Each number is 128 + 32 x the weight over the matrix's rms, rounded and kept within 0 to 255. Layers, rows and columns count from 0.

# layer 4 MLP down (transposed), 896x224, rms 0.0992, rows 664-678, columns 0-111
[[104 155 116  83 142 191  88 127 173 125 164 175 131 107 117 148 104 111 122 152 167  95 110 147 162  81 105 109 124 176 135 131 169 138 147 153  63 103 125  83 138  89 155 163  59 154 140  96 125 160 175  93 137 115  94 130 124  80 111 115 100 131 152 157  98  97 100 170 121 122 176 132  52 150 118 131 160 130  92 109 154  75  99 130 138 140 139 113 191  81 138 137 124 137  95 139  76 113 161 128 145 147  89 125 194 107  95 143 189 103 168 150]
 [ 90 171 148  70 157 125 118 144 171 146 138  90 113 106 140 143 143 127  60 128 146 144 189  66 158  81  77  90 101 166 107  94 158 150 105 111 139 115 128 160  99 106 221 127 152  86 102  40  84 130 144  85 119  66  48 112 129 161 149  85 216 132 132  95 142 119  74 125 114 189 183 116  74  85 170 146 110 123 129 137 130 120 107 127 164 109 206  95 149  75 123 132 113 142 159 157 112 185  90  77 128 121 141 123 136  84 121 161 161 152 184 134]
 [115  94  74 111 126  62 128 177  79 131  97 166 131 148  68 112 131 158 171 115 126  84 159 155 136 110 122 183  95 165 111  90 145 165 148 110  36 154 106 113 165 122  96 160 145  86 156 131 110 107 197 112  69 151 158  89  97 150 138 140  82 152  99 174 146 106 163  95 122  97 146 141 124  74 116 183 176  83 100 134 108 162 196  94 129 144 141 164 117 132  78 127  89 109 127  68 186 189 107 143 131  94 121 121 108 137 139 144 122 163 133  73]
 [112 190 154  39 142  97 148  45 108 142 123 120  94 127 154 150 155 162 114 126 140 146 135 138 142 162 119 139 141 173  95 144 166 101 133 126 172 115 104  50 150 138  72 128  98 124  44  69  90 177 146 173 128 128 151 118 137 148  96  95 202 140 142 130 117 195 124 115 121 112 148 114 182 118 104 107  89 165  94 129 135 136 126  96 152 145 191  79  85 202  90 120 129 100 120 125 159  71 136  54 125 113 129 119 141 152 117 108  83  91 156 100]
 [125  60  79 107 129 122 103 185 149 150 114 147 107  91 131 171 133 182 124 134 113 135 126 104 170 118 100 133 124 131 103 164 128 131 158 162 124  46  65 136  69 112 112  98 120 173 114 129 123 119 129 170  93  28 135 175 137 175 115 160 178  95  64 127 120  75 119 116 120 205 144 112 150 159 111 157 151 150 139  98 155 116 162  77 111 146  73 146 134 175 130 109  99 109 138 116  73 112 122  97 112 168 150 112 120 118  78 159 144 168  79 169]
 [ 95 159  36 135 120 149 145  93 174 103 126 119 122 151 169 150 148 108 119 132  84 130 187  52 135 124 178 116 138 175 157 178 111 116 152  96  67 123  86 138 137  99 166 174 163 204 152  87 100 103 177 135 162 148  82 110 149 125  89 138 116 177 132 132 106 119 130 136 117 110 134 164 159 122 133 154 107 121 109 121 137  99 161 149 149 146 139 132 162 140 135 178  89  96 109 139 106 101 157  78  99 150  99 175 111 178 138 162 106 163  87 103]
 [174  64 144  84 148  96 110 123 111 124  70  86 118 119 176 105 142 122 113 144 192 145 104 187  95 127 114 117 127 148 105 134 177 130 141 115 167 108  86 168  87 112 119 139 119 144  67 154 129 128  88 151 143 129 110 131 108 105 136 125 107 146 124  88 118 141 180  94 122 110 171 114  80 148 195 145 127 115 120 157 203 119 129 116 109 118 168 103 160 124 126 126 130 166 168 151 144 143  89  94  77 153 136  70 131 135  67  76  68 179  75 187]
 [151  81 104 183 130 198 121 172  90 127 227 146 128 145 130 143 107 133 109 144 158  84  83 112 171 157 154 101 152  99 109 112 139  95 115 147 127  38 110 165 173 146 103 108 149 144 171 115 120  95  74 124 103 144 138 209 133  94 129 125  87 149 122 114  83 142 128 107 170 106 148  70 133 113 136  66 120 126 122 158 154 150 125 142 118  69 105 145 153 200 105  95 147  87 120 137 182 108  89  62 123 122 118 125 148 137 145 120 160 114 112 151]
 [ 88 120 149 115 127 102 168 168 107 135 157 129 108 127 118 155 131 115 106 106 119 195 126 124  87 177 122  75 172  72  87 153 126 110 105 114  95 122 148 146 101 151 146 120 102 144 177 113 127 130 136 182 126 143 164 139  47 169 131 187  67 107 127  64 144 151 120 132  93 137 189 119 121 123  73 181 154  86 132 153 154  98 192 133 111 130 137 131 155 125  85 125 149 131  90 114 140 107 203 168 115 146 161 153 121  91 104 140 100 139 133  80]
 [133 131  68 172 113 154 145  81 165 204 115 125 109  74 124 149 165 109 105 127 135 161 168 109 127 152 133 161 100 188 176 105 118  99  87 153 111 135 125  19 144 101 113 143 136 125 117  92 102 143 113 137 121 141 126 105 103  77 141 157 105 127 171 124 149  91  94 173 145 150 166 125 131 111 149 138 114 187 160 143 111 131 186  90 117  62  51 173 122 118 125 104 124 124 103 191 137  92 176 151 101  94 146 112 128  69 170  92 135 112 153 142]
 [106 129 131 102 113 117  81 126 111 160 138 136 136 203 126  91 152  80 149 162 125 110 180 169 185  79  95 111 137 174 175  90 101 134 208 108 177 101 153  92 183 115 102 119  99  99  85 129 131 150 140 129 171 112  78 182  86 102  97 100 132 127  82 100 136 112  90 132 125 176 165 151  90 100 143 102 137 127 112 138 112 166  91  99 120 120 105 125 132 125 163 102  74  84  82  80 178 118 149 124 172 190 117 139 152 178 113  74 181 185  94  87]
 [125 129 118  95 140  97 134 140 172 183 138 111 119 136  96 120 167 148 139 153 119  92  62 164 121 120 145 158 145 147 159  88 184 165 171 167 137 138 124 109 109 161 131 105 123 139 194 131 118 125 126 149 133 134 163 121 142 140 148  90  73 110 145  96 103 123 133 128 126 110  90 125 134 138 166  90 143 147 108 124 135 106  82 147 111 149 147 170 132 157 140 159  94  92 127 133 138 165 142 124 139 150 127 178 149  80 125 163 135 106 157 151]
 [154  94 135 184 171 129  61 110  80 128  87 124 121 122 118 123 147 138 115 130 128 175  99 177 148  98 108 107 121 110 120  96 174 125 130 120  96 187  89 117  97 110 130 136  96  91 116  72 107 137 117 102 129 105 120 190 150 136  44  97 109 109 122 126 173 108 157 149 181  94 146  82 129 139 108 124 150  95 193 177 176  41 146 116 114  93 115 155 158 171 137 100  87  94 121 132 149 169 145 102 168 122 124 115 100  44 154 159 173 132 136  99]
 [117 115  72 162 124 135 132 134  87 156 153 113 103 130 155 128 141  75 153 158 111 132 171 138 144 150  94 129 184  85 119 154 188 138 102 110  97 116  82 163 177 146 208 136 188 138 123 101 124 162 140  96 152 175  83 122 144 148 130 116  94 168 164  97 100  70 116 105 137 119 120 105 128 163 141 153 174 111 107 166  97 135  91  87 176 154 154 133  95  85 117  93 169  94 157  70 140 131  80 103  92 168 205 158 161 157  79 136 129 109 176 139]
 [163 111 149 132 111 143 156 176 125 101 125  85  96 138 107 179 104 140 168  83 101 134  93 188 160 172 108 123 128 113 118 123 136 114 160 119 149 130  94 185 151 130 153 106 126 157 217 142 116 133 136 112 162 112 184 180 145 125 134 155 110 127 131 172 140  88 155 171 154 124 111 142 136  97 113 134 175 135 137  87 124 155 131  85 126 158  73 121 140 151 120  91 146 114 141 144 164 204 103 128  88 157 213 147 127 136 156  55 127 111 133 141]]
# layer 4 MLP up, 896x224, rms 0.107, rows 665-678, columns 0-111
[[145 102  92 120  89 146 132 115  94  88 144 201 154  88 101  98 146  94 121 127 160 113 113 113 105 167 147  38  98 118 112 104  51 226 163  97 161 140 153 120 116 158 108 119  81 125 124 141 141 151  63 144 158 160 207 112 124  76 176 121 140 145 160 161 103 150 135  78  50 103 134 104 199 200 172 186 151 118 140 100 179 146 152 169  86 125 140 177  79 124 137 127 131 119 117  79 129  90  94  95 103 135 125 136 146  86  72  16 123  98 170 129]
 [150  96 142 117  91  68 140 139 133  76 126 121 161  97 139 159 102 115 151 151 169  60 151  85 161 147 100  85 127 155 133 170 105 179  69 122 148  65  90 130 109  53 129 116 123 108 119 167 164 119 144 110  76 140 132 149 113 132 153  86 133 115 109  92 161 169 129 105 141 137 160 149  88 104 102  99 185 131 154 102 161 123 156 158 162 161 116 144 128 173 156  43 138 119  61 149 122  64 159  73  37  94 101 109 158 176 137 125 167 163 149 102]
 [ 95  44 130 141  94 123  92  93 166 115  95 144 171 144 141 121  66  84  68 183 129 144  85 190 126 158 154 157 113 124 183  87 136 146  86 139  82 194 138 104 152 190 152 119 112  98  82  96 155 156 137 120 133 138 106  77 111 118 115 147 130 144  98 134  97 167 139 144 131 130 130 107 122 108 126 176 161  86 182 135 134 128 128 160 138 163 101 128 105 231 121 163 148  96 136 103 120  67 143 148 184 155 139 148  73 165 125 150 149 128 137 104]
 [117 110 101 122 137  79 121 123 133  81 100 152 134 138 111 111 134 155  85 175 119 126 170 111 110 142 147 111  87 111 149  66  77 130 103 144 167 158 181  78 141 154 117 154  67  56 114 149 142 153  85 158 102 208 151  63 116 140 111 137  97 102 162 110 148 178  98  58 144 111 154 140  58 214 133 138  58 112  90 160 119 168 100 137 168 135 132  82 180 113 145 147  79 177 118 154 136 144 123 186 162 158 171 121 128 151 151 125 166 136 172 107]
 [198 103 159 179 118 133 159  94 140 180 122 106 109 153  88 105  89 137 126 105 193 182 128 180 124  90 136 119 138 162 123  90  78 214 140 119 121 141  72 119 111 104  94  82 118 132 126 136 151 161 163 138 143  76 148 179 123 186 180 129 179  50  76 122 120 152 106 145 131 104 138 159 134  96 132  84 153 128 166  60 132 115  98 203 148 110  86  87 119 126 118 151 139 149 118  96 150 127 143 205 166 135 133 192 153  95  65 139 132 126 137 154]
 [109 138 142 177  85 165 127 116 210 149 102 139 127 149 127  83 117 146 133  96  94 111  91 172 129 180 142 125 133  60 159 127 117 146 126 157 164  71 139  99  98 129 115  80 181 127 111 173 125 185 142 160 100  98 101  69 131 131 124 169  77  67 148 154 107 161 140  86  96 146 151  95 152  81 111 191 116  89 153  98 139 114  90 107 154 147 170 135 135 127 150  98 125 103 140 100 137 115 130 188 160  97 135 220 129 140 107 164 172 136 128 112]
 [115 127 147 112 151  91 180 128 146 138 125 154  91 114 112 169 109 149 161 128  92 143 132 130 135  97 179 149 132 124 161 111 132 156 158 119 125 167  90 153 173 136 122 168  86 143 116  89 125 126 170 117 145 100 158 114 158 131 127 139 173 129 176 142 142  89  89  71 104 141 129 199 111 125 138 134 175  73  26 162 132  93 135 112 111 153 105 142 106  98 113 165  84 121 174 143 159 155 150 167  98 118 162 119 129 126  73 181 132  82 136 105]
 [130 139  55 169 125 155 150 151 155 112 125 103 148 104 139  98  54  83 129 143 101 116 130 145 145 109 131 157 103 146 158 101 149  77 193 115 119 118  93 105  82  89  83 119 118  98 133 119 136 158 150 161 153 104 171 141 182 113 194  93 105  80 119 186  79 110 147 175 143  70 175 131 169 127 103  94 115 150 166 105  99 100 114  88  44 158 106 136 112  88 148 110 172  88 168 138 131 129  98 109 138 142 139 188 146 119 111 164  98 168 146 151]
 [100 170 137 134 148 140  83 131 165  93  93 129 100  97 132  93 162 124 151 106 122  80 105  87  91 144  75  95 145 100 174  92 118  76 129  95 125  95 157 139 119 150 138 185 147  98 142 157 109 166  68 121 108 157  96 107 132 108 144 138 128 124 170 121 124  92 149 115 192 103  75 131 159 143 144 120  90  84 167 141 177  74  97 124 155 140  99 109 127 109 130 100 106  48 137 193 149 120 109  91  96 143 109 169 161 154 168 115 114 120 105 161]
 [120 176 106 112 104 170 135 119 131 103 161  88 127 146 134 158 163 103  73 135 104 157 159  92  36  98  71 100 105 140 103 110 127 118 117 170  33 219  83 150 142 153  89 136  95 146 129  86 115  89 166 140 150  95 136 134 145 144  89 118 129  95 134 127 111  95 101  83 129 132 119 119 121 149 147 144 137 205  72 150 146 126  62 155 146 198 160 118  95 152 123 108 123 124  73  99 128  61 159 105 127 156 214 116 142 110  81 207 110 138  60 142]
 [160 161 173 136  62 126 139 150  66 106 106 102 165 143 162 228 139  99 141 103 134 153 142 142 198 133 131  78 100 130  74 159 135 148 107 148 176 100 134  49 116 109 147 102 119 105 164 104 108 209 151 122 112 123 101 181 112  73  71 142 140 105 119 125 175 133 132 152 178 102 145  89 154 127 173 112 145 153 141 123 129 121 161 116 151 123 156 157 137 145 150 106 138 122 148 105 117 112  94 157 165 137 129  86 127 148 113 138 134 171 145  92]
 [125 121  42 125 123 121  66 127 103 138 118 129 148 117  58 149 139 154 138 145  85 125 159 115 125 123  94  87  87 110 157 121 131 137 138  97 155 164 112 106 120  95 114 173 107 118 155  71 124  85 135 204 125 120  88 109  87 117 145  55 148 116 130 107 150 136 175 103 143 202 129 130  96  91 108 139 145 153 143 147 127 132  99 144 136 131 176 108 134  60  69  94 150 192 107 128 134 132 131 115 136 139 156 109 155 152 115 117 116 122  70 187]
 [164 153 122 108 135 149  92 166 115 135 102 153 113 131 109  96 127 135 118 149 125 132  77 139 101  79 195  43 139 108 150 154  88 119 156 139  95  74 173 219  88 137 148 143 134 109 113 152 105 119 113 126  85 150 112 112 105 175 104 113  74 165  96 142 158 176 101 119 184 144 125  68 163 166 140  69 121  93 128 139 160 116 122 122 110 145  93 174  78 173 152 144  89  75 122 171 100 149 164 110 159 199 186 123 151 148 127 148 132 164 116  65]
 [110 169 103 144 114 108 177  66 146  75 148 108 117 142 137  92 118 124 131 182 128 104 135  68 152  90 114 176 144  38  81 143  63 163 138 143 170 129 117 103  58 159 143 136 151 156 188  36 137 158 165 135 163  93 138 209 149 110 168 123 198 103 140 135 127  78 134 120 109  70 165 103  98 122 151 148 130  81 140 141 151 144 106 118 162 111 116  85  73 106 131  79 136 111 128 131 160 161 145 162  83 168  69  88  73 119 123 122 113 104 147  84]]